From a checkpoint of a small transformer trained on Wikipedia: a variant of SOAP for these matrices, 607M tokens.
Each number is 128 + 32 x the weight over the matrix's rms, rounded and kept within 0 to 255. Layers, rows and columns count from 0. Numbers have three digits each.

# layer 3 attention key, 384x384, rms 0.159, rows 318-383, columns 0-95
092112134191147103105105109112134180153119101117091147115114123111094108148115136117139182164125118133146124090132155128075154102153125161109109124140111100138108111115150142126103106132106115174104163151166102121119151128157086145073080094139124159170097162137098116172153167139121131101
157127141164132170140110134110071088104135141128113090148110154151124097126124157136164151111139110147126135134147092106140154110105152134089116130100142176074082175090131138130137117126157111094151088154125107124153172157123092076118130131145162127133118132140171129117146121114108097098
112086099108121126142098137123094139141105106099118142168139146160154118118110096138124121160168148168120126113103115113088175117155150120136124148100097170141111123103095146094139144181110128132084118120116178151122108122107083094124171126100165136164135122100113086160090121146132144109
127129146146118084091130122104100137143099137098138122144119149136122107109116130102070118111122146138103151083127105120148124116140156103107140192176151164084116113086108124124121143122154125144127116098160140117150110154132147151116143092105129153105148122121171141115140117161082161113
142133135146138103163143146136119140124119074137140125130122116146150107081088142123114198134141145149110149103114132100088159140103129139082142125148125122150123106146121165142120124150133125137173099129156087153120129118152096178190137111110111171094142134160119131127144153120162115167
107116132098142121149131121130122097110151106132114111110115134130134131133140136109104157158135186147143092112120121138135105110098140110127155138129109130055163134109163189149091112124131159108102119132111118121166112178119126149133118136165089134113157120143099131094134110118082155085
140156146116129129121162166160142142114133157143100153142127154154132094109116140120121104125131101132118163137103110133117118150159126121131127121175155136072150113116089150137126120095113151120151136121142167160133112131094116101110111116098113124108099119141157115116168132129174108130
136088121149130141136129112114134133121174128095091181130153139090152137142099147112128115122115130154157109160113172122078099175125109139132122121115167109133101148114100117127140128138149104161156131154131147082099148144144153141136131150108114140134168129113168117103092126114153105172
121104120166097150132163120121136138143140127097115109121138109113104145117137130109132117150148128107152128137128124108114119152133128155148141121147155156130121142141067115136150144140124125104124144122109112082144168132168147147175139117149109128125118121121148117117120146102138112118
104094095145120107099143085128133103106070157099131124147152107162121114099112111159135185168141163100117092142119130168139138126168107127139102099124126113139161126126117118098168146173114108144126119153135132145142145137166137094094148120119090114134112101129111146149103144111121128108
105128128124125138122155173118161087112120157100126102120137111098115168142146107130128117112104140162124121154119168122078131159115124109102094088125116112105120165098108112130147162145108125121134140167137095138129111129134127176153145129136120144109107095125129129099102124173130128134
100173149092115119117136142147100162106159123138118113126128132115159175125153164138172148125159094091157136122114154142104119095113112133128158123114128101158139116146121093136135163106119160120121104130130130096135134147101085114110179123116120123179146111120105118159124108119167095120
114134166126124137145124144123128151117093158169156149108158125157117128126095122155093135150165102184112138101135113142135099127087170115147119155117097112156101137140172138108126137108175119173145123148107099161129140092078153119140112117108126095142094163189104134130140075093091146137
146079154135126113137129126143141181088120134135118149134132117098104126156131162179113155131106124176123122107134146128131134160087149140150122110153146130141110113133100118094110146153105116143127150091122119174106106141100105116145135093142126125110095140147148064127126114137116131129
144124153184159137111090166095122170109109115146115114128144132120149145109092107117107130141072166121139126147145082132104168157143152158070110125164149141087099118097125093131080131153127125091129122147166121084083121110105133161144126115115107100129103135182127166123131118125106170189
099118120198152140158123123131115104111175132117153104147101090084105104122140124134135158123070169145137138116136150110158100099163142155099150097124131117230139139102117093147081076111097121134138141115092110109139113155092124115158096117154120157108128115146114158122173142083070114114
134156125121148160169151130141135152162068100127137095119133149125104175131111148102114109133123130146148113111155139133134194154092113120140134156153081146154146112113158118121136177139148131115132135084113158095141101080130148140122158077095115112101088142143129142115116123138104172167
155105131110099109058114121138140112128133144118140155111159126159150138138115111124119125123133111180128152122074137119095123149109159103150144127115139133129091137201167114126127154095114136117127091115106103124136134146082120166138128133109144121142158128113133134106106173165142115140
116111175111140086119116151102128161138120141069133173113130117135118128140160128129162142090125104113156115134108108162082118154171148156128095130127154154134131110151121149132118114132130122115107069137149110138151160163141157157106120126103152160132088112105118126156096143136171125102
132117134109134114101133149109127119153121173094127132171150148091135104154138140139134152145165134163141106135131114141107144119121119130142104162139130120102143161125119097092147109141140138134109110138127109091146109088141144171107182178081118137129138164162153104150136105132109133114
103130136154118134107131143098117129138124097120148150136156106129090101129143124141089157126137149160130113135132127122166123128162136143110093109150122147104128131169091126162141095149115140133133123140153112111127141088117132129132122097131152083134119102107128157158152069129135140113
113104111141110121092147170119113120128095127155131152125145127106132138131171150087151096101147114130108107121081126136102141140124170124112114138133121100131104170129143128150155152133096131140135094100119127150077118146123167083098123093094128149138049130084154132120171145128069113101
182133097126117138123115133135156103122109148106127126128119127141103155119164116145138168129127096100115088090091148130105123114143143112125150146113149087103123146162108109128105104095117131138133086136143162143134110100146105163139089113085124112110118122162146121123102147116154130119
125156128127113098151132150119110130121134138110109121155128125124134161092098139131098097106153115174150108146161083167105170140108146121094112153144178129170160128118163127157142079145125112099147122154168156132077140134113127155119130137134104183100144136155141135101109160133122092126
132150152161136161085090166148146124111149110195162087165146148162149119149088109100130123142164108155144148089148127120111137085154093097117139205171117177160111106127088115151146155124158137129145097181135123112101109106123064137118174154094118120113129114162103124155114110113149124106
118115131119099114143134143148168142106114120098132137184108121180147142114124077129164135146119129123152066116093087141098121117165136161141144150104109167129136125124171127106130118148093158116113145150076115113116117144112090092133092122135146116120140113134154157124136128098139156124
124113128126094147131131094097086138131122109113126126099078087150111144101133150124132117203107148115123108129144139118164149116133124155128095106165109123120134079153123127102147143093123124130094121158095108100125108151149142118117110134124120132146157122096090109125113133154079125150
134146147119181072132125147152074108138095157161113108172156138168163110128096127109109122080168142141146142165140066155090134137133148124108149169167079168104157144123130149107166136137156165092120119118118147125112146064136156141154181128104160131116144164143176151142135136155146153108
124125129128148132116092156117113146105118136136145131173151130119118167118164183133120121141101157110133140192115142112147109117139162129117099106169162139142108122149165113118141172115124139072116119147094166159120162146118175120095163037151143154122119142126128106086133128141117133088
097158128129140097121162149129078131107131128138095143112167122103157137102126118127092138067128094128123123103088065162156176121087112120121163204184087189086138088124146112117152151116140109108115078108117117080139145058112088105108146129100159054149103159160151134176125140164101169096
109146128146126163088125132127144084135171105134088137103145106097095095094135136181137108094142132115095103117116115135152112140133132144148149125183103129116091126121165162163097106128099163104156131128087116117116155135120115079110170123141143112139164125107130143110115149180143119090
107107120132169118106182122053155164133122113090174113140125138104129158176095123126192138142125153155130165116123192144152143138139143137102078144125132129189159134108108111112088116140185116117143144147161147115129104123132121122131078121158122151120131116139125133082137130114108099155
103092104138116110147126111114126127111177114127152130113157129128104149137129155159132141179104124106105136128084156092125133090114073145139073083088121098128131110157125189151127130147069064119118138149148117138121143188175154154096064095150101159125124128080094177055118139089153090113
091140152176118141093122120193126155145171136153118119134137114163084105149115125101138112112152133126129066087196123142147129095108134130174135113155124116116046115098153190091126081137144117148158146082162147119127115115113138082141124091142118147144108113138167162134151115137102131129
189127114183127138130128147150145131147101146101145124116135142103105102153165140145091102122119140149155106151138097152135137124135091108124166102127162121145144114121174107122161141094130107131103176133134103109103124158164150105150117121108103141117110128100083103150140086111177123148
039146153084090118115114134163154119119127156133118136117103101112091146100107133147148141163126153126135090147095131144181127113127095081147125140117107137146171115145111119134130111139108106131101137161109094116094154119119111142162138115126120071125107083132115152065116118122163112146
121149125144139106122098125145176122152121173146124162148140104144160142129164088160128078131124156093141118136104078140147142126084139138143165126105140111145133132126121118150101137154135155105135133146148138152167170171190107096163097126120108134125114124163102147107139109124143119146
143158111088147129130194138173175167147132100113137119115129127100102112129100098136123098138127120137103101181091094138103126151145159137131095133116123107143115106198133165097127110131085123140110178137153122113150093118120076116099133119136085151142103127157118170140131161144131104151
136116121147132162146146136105149142089113137125138096123146128125159156111125124109158086144138147140180101092105162111116137087153137132139114134120172090145129152076176124119143171098107152119155127128138106156106118089085146132146116147131095139088122137117130143100147133111092093159
159098115183135125100096125150143144116171087142138129124073169106127097117135153124144099116127162124112123118105128088103108123195157121089151100119106132146110157130139131127072155139108116170145122120117087122163112104176161121152116101106134191093114139094114122078136139126117112099
100126132141123121156102115142154173131136126103097148184092161124148110126104092130146131139158124157112174114130147147109095105113124096143085159124170173077155109122090132127132139132123116136123170099123125131171109097139107088112147173119154163144118080143174125124131068099117155150
125136077087104146127165069160134110141153165098125110107106104167102120106168120114146111078111193093130150156113115071141129155132178143139105140103114108111159170176125173142129121198099060106101162185164119133063090120128142131103095115157091113104137080110078127096116130109115111132
120113097104174101150112104129077090137113108146126153092133131139117101153118151147140087091107129104082138139120137158149154126139137091146119151139112116124122169102118118151135110107131145113099105144135146107162149143124100125130141183100143108106079107094099176159108136102132148108
114138162123136176123138095116153106118143161143147151141075126099118160081109141149132113126145122116131153140106120162161132136123099135141124155119139161128135110108170108135179113152148104126133133153158101133142058121146120066111128117120140129139104125164114124071121116143161099112
140087152108151108119132139087145104130095149127101118127100148120124126140135123115111138121116131064108154141163113148124086134140160094106142168124078139125096120136124104126103177106155133167087067137125123150165125112105141126134116093120164136146139133143144153116144114113120102129
122118081137112134148131123142115129148138158108133148193128089103096127139137126118133137105125096123152121100119145107118116165143147166160088106169103117101122093145122134128110155132163114130146171128172107182180149107157105127113101148113059146152125132099115107121129125117118139168
157153152103141086109109127133113145130108144128102107111151096148144128134113132134108165109147121200105138075133086117122147121099119094102157175137131124141139094075089066122116115138135142131154152125119113164112094064105161200078152113099148102123121151143156143153162135156093136161
136190116136127096141114131150125115141126115134153101125102128133139120096115070128113139061116150158120152131124118161140160141119124101109167172100151108109175112085099080129135153154135172065102142101137157174126120164138145112137133074090166130112130128148139123154123141100111162105
112160137115115079164140130141142157117104117124139175121131145124118138136127121130126126104124191147104113120137163133112160141130171109157121131135141115129120163111126149089136152113139159178097169112168129116103142122144134153146117133141135081130138097160106159149120139143153136140
138135160123129110148093131144128159137130128153124163132161159120112117088128090148148120129133091132106093142125143161142133137056082138149142118122141135086131102130089134115095118159126130126141115079158117146180128081112136167120161093115141132135124138131117164106133099142071129123
124129116149125178131162114131144087145110136099106091123127111081123127119105152088106137135126112153074134146121126116114118132134179119149145095114103091134080113139115150141151091152159118118170126148125113155123100159084137137141103101168141139115143130134099162169132126123179135146
157108106151115155096121089122150150126136137174113139113138131121148163116116114115171126149091092134132150130103131155151125138155100104127091178168109131121100115134150132154135104171147126155136166132127129167119158116112109171153096144140128117162113131130126127135116119106107075129
107122137140121155136065101075130117132148107122125162129129123144145122123117120168109139140131127134119109129128114141143150157156100099112132122131134126099139165122088077110112098159105106140128115191103088133142154130093129118160108125155128131095130096111124115117107120118139148169
109104120102144080154124112104124134117156168132132123166150093116147144162149092128144104129133105119115128134138142091138154111081119129121154109111106141098098154124126141091140142135155132116110121173183065138149103162149143160088143099151112153144155157109094156142094140127116143152
121123134095097162120152098138154093164101072127121134084129142107104131125175107097138152105160124112146146095123143158122139095104134113094142114172142158146119169128159095116152103107125144134124144164082123116151081078134120096113125075136129123138057119100151136135133123110159110103
144106107123127122126121138103112132164149129140149135089108135091120163140154133161170136107168139141123158138123154139099146123131175154097163128109158122118131108129104125163121111085134112144133150157119126086119101106114141087156143096148084079134132171134137086111132137112102167121
099146159173096170126089099145070147101123098161142136140138138087114129104114138152153162166125158078066124115093102106168120166131116145150129110156148135142141155118105119157119143133121107122137159146079145150121123131113081135105143158138104096151075092123105161133110124141173103131
156141140180138106136131135119144132096137179183081146147129106128122135118088099164121164147112161142142109152111112156085122155138085133140099112084106124068116123141136130129101127160129151142110125110118133143068128118102155109104167077138146143152139139114120062167150127122095154159
126126110162142113158146167114141159123104148112155103124178136082121149100114120124115138117126116117173119101105179145120132148112114101158136142133125151064126109134137116089129165102139055139160129132158170143132091126139159131157110137136143129128103118152143113159154163136143140099
136149151130118150143108119103126134101156080134144060089171140142115114125149128111119185127096105126123105114117129140108146112128123144082135156115113156128130164102125108132154167136110163137119118137150134091145091098132095170087161156094133114120105146134157084159141114132158100149
091101124123143167134163110152130179105050088153108098124123197152181131095120071133129146104153086095186108102132122157094121129099091116129172129158063139101137122112136151153131134164166109114145119156106121124143135115156116140115141145143146105117091183144173124164149103179114145134
138158058124142131148127126114157085114119147108110112129122151120118102126143136162135094158130096125121145122114122122130114139083098159121142138117114109149130153131164151116124148157108121128137139126185123083131095102145121092110165165134128148109158086083090155143156120127139134146
105179145113115172075129124136123125136165079117129136162132123157122125109125137158099167120121125158126127120150145110170147138156092157158122115126134104127110166137162158097102106128111137108089124142103120172151084112189131123172088106136113133163142128129114107144107111127144127136
135132137122121098137159083145145139174138156125131152127094137133134172162155110105150165136124122117147130149119145129134104109154140117107115122092162108142115100117162137133105094152137119127094111113149110092098099123132142134103136115097088180120106116103139157105144152129140129179
130151129161159136094134166091133125104118112125150137144183115132129110141177162163124138084120133119130154133112134116133132097167163151097073144122165123057098139101126107139158164116131157122125106112130147130102142112111064122102153104162131084144142130118130176157164137102115091133
128098106157127128068109112112123079141135140134100115140128106211134132130102129114102141181116179129128150111091169144133061146150127131123139115134152102140141167160122155131129115115095126102106141158140154181122121142132162101138095097113128133127165109145138195146122144152152148146